Weights of a small transformer language model.
Size: 2 heads of 96, 10.5M parameters.
Architecture: biases, tied embeddings.
Training: a variant of Muon for these matrices, 320M tokens, 9766 steps.
Each number is 50 + 12 x the weight over its row's rms, rounded and kept within 0 to 99. Layers, rows and columns count from 0. The size before them is the row's rms in percent of the matrix's.

# layer 2 MLP down, 192x768, rms 0.0441, rows 0-50, columns 0-63
112:44 72 41 55 42 56 64 64 46 41 53 59 47 46 32 49 46 41 49 58 55 65 45 48 52 43 61 50 33 51 34 71 64 40 63 33 45 50 66 48 44 50 41 30 72 44 47 51 53 52 59 41 84 54 52 71 46 75 28 17 70 46 53 51
099:24 39 57 51 57 47 61 43 41 72 51 31 29 48 61 56 42 75 36 49 23 69 48 43 52 51 48 48 66 33 49 49 63 34 63 60 53 47 74 34 80 49 39 51 52 54 35 50 77 58 26 40 57 72 59 58 32 23 68 64 34 46 44 40
106:49 47 64 32 43 49 63 51 61 50 64 38 36 46 57 50 49 65 39 48 53 58 70 49 53 48 43 47 45 53 50 53 33 68 69 47 40 67 59 65 43 46 51 65 54 30 59 51 48 38 46 45 41 64 78 35 17 67 49 50 26 55 53 46
102:59 50 33 65 53 53 51 54 72 52 37 64 54 46 38 54 48 62 86 71 61 33 54 51 49 49 47 65 42 32 55 32 55 34 52 53 59 49 45 50 57 41 43 33 40 45 50 51 42 35 53 74 56 61 39 49 52 50 57 44 56 60 52 53
102:47 58 62 32 64 45 50 63 82 65 36 46 55 54 61 59 50 29 46 59 62 46 52 47 53 47 48 50 55 50 59 55 54 18 72 45 50 62 59 77 83 65 43 77 39 67 31 43 61 36 54 49 57 38 53 65 57 40 59 48 50 62 51 62
104:49 22 54 38 44 51 53 53 46 50 66 47 76 54 56 48 46 31 54 46 23 58 57 50 56 43 43 34 54 79 26 59 51 61 35 50 32 28 54 43 46 35 49 68 61 51 38 44 34 59 38 65 39 32 37 38 38 36 50 44 50 45 45 63
092:47 44 54 40 59 63 62 55 67 45 41 42 47 43 48 50 55 54 42 44 47 56 52 49 59 46 53 46 52 33 43 70 49 86 37 65 42 48 28 44 87 49 42 56 51 71 65 55 58 57 43 59 42 81 64 51 53 34 74 28 59 36 44 42
101:58 56 53 36 34 55 76 44 47 45 46 49 49 46 52 57 51 57 44 58 44 57 58 49 39 52 69 55 77 37 51 73 63 40 50 54 57 29 70 73 55 85 68 61 68 58 36 50 50 59 65 56 39 29 60 48 85 49 40 65 38 57 54 59
104:51 94 53 40 38 52 55 38 71 40 48 41 39 45 57 58 54 36 45 52 71 46 51 54 50 48 46 39 51 37 55 45 40 47 59 46 34 67 58 62 49 27 57 35 54 48 61 55 57 53 62 53 60 95 33 28 79 64 68 48 45 43 49 50
095:48 64 54 62 54 55 43 69 64 48 24 43 66 51 40 57 40 33 55 38 37 55 52 47 60 54 44 45 24 62 56 45 58 65 54 52 46 59 59 56 43 47 74 44 56 67 34 64 48 43 63 50 51 43 66 51 67 44 50 46 26 47 51 51
097:64 37 38 41 45 48 40 57 76 66 67 57 50 52 41 55 49 53 37 37 30 51 39 57 52 48 53 43 41 58 60 28 75 17 66 46 53 49 45 81 86 65 57 38 63 35 73 58 74 26 52 63 70 40 53 57 29 49 47 54 39 52 46 52
095:67 66 74 43 75 56 48 60 25 49 47 50 70 51 59 63 51 86 71 45 49 43 41 49 52 44 54 56 25 35 26 69 67 34 45 51 35 38 64 32 53 38 51 43 45 44 12 55 47 40 48 46 63 59 52 36 65 55 72 29 38 68 46 55
101:57 45 56 64 72 50 43 58 53 56 41 46 61 50 34 42 50 37 46 39 42 42 65 47 52 46 50 42 47 82 58 61 22 39 88 58 42 43 59 69 74 54 52 47 56 41 70 50 65 40 63 70 33 41 55 51 49 36 40 54 60 51 52 62
105:41 71 32 44 44 52 47 57 42 42 52 50 68 49 49 50 47 36 44 54 27 35 34 55 51 49 44 62 30 35 46 57 56 64 49 56 51 54 46 63 43 52 71 41 33 51 58 41 39 25 45 32 62 56 47 43 68 51 40 58 46 58 51 66
095:40 43 71 49 55 50 50 47 35 41 37 52 62 50 62 30 48 56 64 39 87 61 55 50 45 41 47 51 56 51 35 51 72 61 41 47 43 62 50 56 51 71 58 68 49 50 56 67 33 24 33 62 55 41 45 45 45 70 64 31 55 53 53 49
099:52 35 61 31 54 53 72 56 55 49 63 57 67 53 42 58 51 75 69 33 25 45 29 52 48 54 49 47 66 55 64 56 49 58 44 58 49 56 56 33 60 68 40 50 59 44 57 72 48 44 43 79 18 61 46 47 40 34 54 48 65 45 52 64
098:49 52 55 25 45 43 58 33 32 57 51 56 57 55 70 37 48 46 48 55 23 50 57 49 48 48 53 60 60 48 47 43 63 49 49 38 46 46 56 32 51 26 57 43 53 34 26 47 52 68 55 40 56 60 73 35 44 61 54 44 30 55 49 51
103:62 46 50 33 33 57 47 59 56 69 31 63 47 52 57 53 51 61 56 52 64 66 34 48 46 37 45 55 62 46 45 47 65 50 57 51 44 27 69 50 46 47 43 64 64 62 47 48 52 42 38 68 44 27 41 48 55 45 52 36 56 62 46 45
101:59 60 54 60 61 45 52 63 62 37 32 53 41 54 50 50 53 43 42 31 63 52 36 52 55 54 62 64 56 48 48 38 52 48 58 53 61 51 40 52 35 31 36 52 55 66 52 64 62 55 68 50 25 53 47 61 44 55 50 39 40 47 54 77
099:41 49 49 45 37 52 41 34 57 48 61 70 77 55 63 57 53 40 59 56 34 36 45 53 40 53 48 52 45 66 26 28 33 57 50 58 57 49 48 49 41 39 18 66 40 53 31 31 64 60 37 29 68 50 51 71 44 41 48 54 50 49 35 49
094:50 39 45 58 39 47 65 70 56 37 43 55 61 52 48 64 41 81 34 58 69 63 56 59 29 48 44 45 42 54 57 60 50 43 57 62 65 67 38 43 42 22 65 70 44 52 38 50 66 61 64 70 51 51 45 53 48 64 66 56 40 47 52 47
096:41 34 60 76 44 45 58 48 76 57 36 46 47 50 46 38 47 50 40 50 53 74 67 48 52 52 47 50 46 59 41 35 14 38 30 56 42 52 21 61 55 39 70 38 47 39 74 44 55 38 69 57 47 59 58 56 59 40 40 64 35 41 48 68
095:40 35 47 52 49 44 49 27 53 47 76 61 32 52 48 48 56 42 47 53 71 45 41 50 51 50 60 50 51 63 68 58 94 66 29 53 52 57 44 44 53 46 48 37 42 90 44 48 43 49 50 60 41 36 54 37 47 47 39 11 67 55 56 35
102:26 55 47 49 47 54 76 66 21 35 48 57 39 54 51 46 44 54 51 52 57 60 33 45 60 46 68 50 63 39 48 59 59 55 39 60 61 41 35 46 41 41 62 37 61 72 70 61 63 45 39 51 59 77 50 75 68 51 54 63 50 53 47 44
107:27 42 37 24 35 48 76 39 47 45 48 58 43 55 37 30 46 72 25 64 50 42 46 46 59 37 57 42 00 77 46 58 60 62 72 49 52 54 48 44 54 35 55 56 30 46 51 55 45 62 50 73 55 32 32 47 41 37 49 54 53 54 55 46
098:51 80 61 59 45 56 50 41 31 32 34 56 54 52 66 38 45 60 27 49 41 52 18 53 51 55 49 50 54 37 35 55 46 60 33 46 74 75 40 59 52 71 65 59 29 61 55 43 27 55 32 41 56 68 63 60 34 62 66 44 24 47 53 57
093:58 57 46 34 51 49 47 48 61 33 67 31 61 50 63 44 54 44 34 20 60 49 50 44 54 54 38 54 53 51 68 37 27 52 38 59 53 41 63 71 60 40 46 73 59 46 30 57 54 71 42 61 63 28 51 44 34 31 66 39 62 51 43 56
104:60 59 64 37 41 51 64 43 66 67 53 66 60 45 37 37 49 59 55 38 55 33 55 49 44 49 62 54 54 76 49 43 24 51 78 45 42 63 43 65 43 48 86 57 52 52 15 45 45 56 62 56 52 31 34 56 27 44 69 56 55 35 50 51
098:31 50 57 54 66 44 33 34 60 50 57 60 69 49 45 46 47 33 54 32 56 66 74 57 46 46 61 49 50 76 49 57 34 61 27 76 66 48 57 59 52 39 61 55 58 43 74 60 31 67 55 62 40 35 58 65 25 59 49 50 27 54 52 62
095:52 60 64 41 36 45 50 43 68 59 34 56 52 50 48 32 49 33 57 52 56 52 45 48 50 45 53 60 46 53 50 45 32 43 28 38 50 73 52 47 63 33 48 40 51 42 64 49 42 57 38 66 44 56 50 67 28 57 59 51 37 64 50 42
103:58 40 36 59 61 52 50 34 47 48 44 85 27 48 49 61 55 56 53 37 33 57 83 45 55 54 53 51 50 61 62 45 45 24 49 49 37 43 56 59 49 75 47 49 41 65 57 41 46 55 48 50 35 56 65 65 42 61 47 56 45 29 52 50
104:65 87 73 65 62 46 33 54 41 54 50 57 57 52 49 42 46 44 37 45 40 41 52 59 54 47 45 55 71 26 23 64 61 51 49 54 51 75 81 50 42 58 53 47 33 36 49 44 28 46 53 54 56 47 50 53 34 39 47 39 62 45 48 50
105:63 58 44 38 39 51 66 25 35 40 75 32 47 53 42 48 49 64 37 46 48 48 42 48 46 53 51 57 62 31 53 50 19 36 41 46 52 31 56 44 36 25 31 39 47 47 61 50 69 45 44 35 57 69 51 42 57 57 44 49 58 64 52 59
097:56 52 38 67 62 50 46 41 55 27 61 22 38 51 51 45 53 53 53 57 49 65 60 48 59 58 50 46 58 55 57 27 50 50 46 40 46 58 32 56 53 64 51 68 98 53 59 42 32 57 49 49 64 45 50 52 47 57 22 44 53 55 56 60
101:53 64 35 57 61 44 53 69 48 37 41 52 49 52 65 54 56 55 60 48 29 30 45 49 44 52 26 56 33 37 45 38 41 41 55 28 35 67 59 43 19 40 59 59 52 46 46 40 25 38 51 57 46 53 45 56 61 51 50 36 48 41 52 52
100:62 31 20 59 53 52 77 47 70 53 60 45 59 51 47 53 52 42 54 65 30 45 72 54 47 50 46 41 55 81 73 42 31 56 55 38 66 43 45 56 38 74 60 47 29 64 21 41 35 52 52 58 48 43 76 24 37 48 49 32 61 44 49 46
100:42 56 31 38 39 51 37 46 67 53 45 20 57 52 36 47 50 33 36 44 51 39 70 50 51 51 32 55 57 31 59 63 39 15 65 39 48 60 26 35 90 53 45 38 63 65 47 46 47 51 56 55 77 61 75 44 36 61 45 21 44 50 47 49
098:45 40 37 58 52 52 74 72 31 58 66 48 29 47 47 36 46 43 70 59 38 42 56 49 39 46 47 42 67 70 50 47 31 07 48 64 46 71 50 54 37 44 24 58 52 47 56 46 54 52 51 36 45 68 66 61 57 42 58 38 60 52 57 54
098:69 40 60 40 60 53 64 66 64 47 37 58 44 50 53 71 51 48 58 59 41 32 46 50 42 60 38 46 54 79 45 35 28 57 44 37 58 63 72 63 62 45 53 42 59 47 47 60 52 45 46 38 38 47 31 30 54 55 59 48 41 41 49 43
094:56 42 59 46 39 60 40 56 56 67 31 71 49 51 45 47 58 53 64 49 46 60 57 47 53 52 47 57 60 43 31 54 57 56 16 65 39 49 45 50 49 50 49 61 67 60 49 52 55 75 46 51 57 31 37 47 48 71 52 60 63 47 55 43
098:70 36 57 63 47 49 47 38 32 56 63 27 60 51 49 59 56 47 51 66 48 46 70 53 56 53 60 56 27 40 44 37 34 57 35 56 47 57 61 60 52 41 50 88 54 56 69 46 69 39 33 49 59 59 36 54 62 77 38 45 56 63 50 60
094:58 67 68 57 27 47 49 67 52 54 51 33 63 52 47 49 47 70 65 46 75 55 33 47 50 49 30 52 47 31 59 55 62 38 65 59 36 62 52 33 73 40 36 50 51 46 56 51 47 45 42 43 63 30 58 39 53 70 27 40 64 42 45 37
102:36 50 50 48 47 45 52 35 38 58 52 72 44 56 36 48 57 55 29 41 57 51 50 49 55 52 47 34 66 30 37 61 47 45 75 59 51 36 66 63 47 52 60 45 48 58 64 52 40 54 48 67 50 47 39 57 55 53 44 49 56 48 45 33
101:34 79 49 40 49 44 58 48 70 45 33 80 39 56 23 40 54 71 59 40 79 44 33 47 54 49 56 59 50 50 47 38 46 43 46 38 53 63 36 40 56 72 30 44 64 50 16 47 37 46 36 39 41 41 58 59 31 57 73 57 56 38 55 34
099:50 44 38 56 62 45 59 45 40 44 37 83 54 50 74 58 43 30 65 57 35 50 68 50 64 50 46 57 49 35 57 68 64 48 40 42 45 36 42 77 44 39 22 62 35 45 42 50 58 50 33 45 62 55 56 55 62 72 51 52 54 47 45 51
111:65 33 39 28 48 40 43 33 37 71 41 64 42 48 62 53 54 51 55 49 37 52 48 46 48 58 36 47 53 34 43 32 52 44 31 46 43 55 42 47 56 47 18 61 54 56 52 44 60 65 46 38 52 55 60 39 13 48 43 44 46 65 48 44
090:51 72 49 30 47 44 71 51 63 56 58 54 37 45 53 75 59 64 44 55 48 51 54 48 58 60 53 63 52 62 64 54 22 52 60 37 45 22 49 60 48 65 28 30 56 48 46 53 45 46 47 67 38 69 49 43 33 34 48 51 44 52 44 47
157:44 50 51 40 41 45 44 61 54 64 57 24 45 51 52 61 44 65 39 52 13 58 55 51 44 47 45 49 44 39 43 61 76 57 56 53 41 41 80 46 57 38 42 54 55 57 65 52 53 40 33 54 37 19 77 41 66 34 46 66 57 51 39 55
098:52 37 50 50 31 47 44 41 58 44 48 51 52 52 49 60 53 59 62 34 74 44 38 43 50 55 46 55 28 90 58 56 41 52 35 40 57 19 17 55 48 86 48 26 50 41 64 45 45 52 41 42 52 50 32 65 39 64 44 46 51 57 47 70
093:52 39 55 55 57 54 63 52 59 64 28 28 70 55 49 44 47 37 34 89 30 34 46 49 44 37 49 48 14 41 44 43 86 63 55 53 43 69 29 43 43 60 30 76 61 50 44 58 66 45 46 31 43 72 50 50 45 63 53 55 60 52 52 48
113:40 40 55 42 62 40 52 46 48 42 47 47 41 47 40 46 55 47 51 56 44 42 53 54 57 56 69 59 59 60 49 73 48 50 60 35 51 43 68 52 57 59 43 51 36 68 42 50 38 52 64 45 62 47 59 51 59 44 55 49 34 41 58 47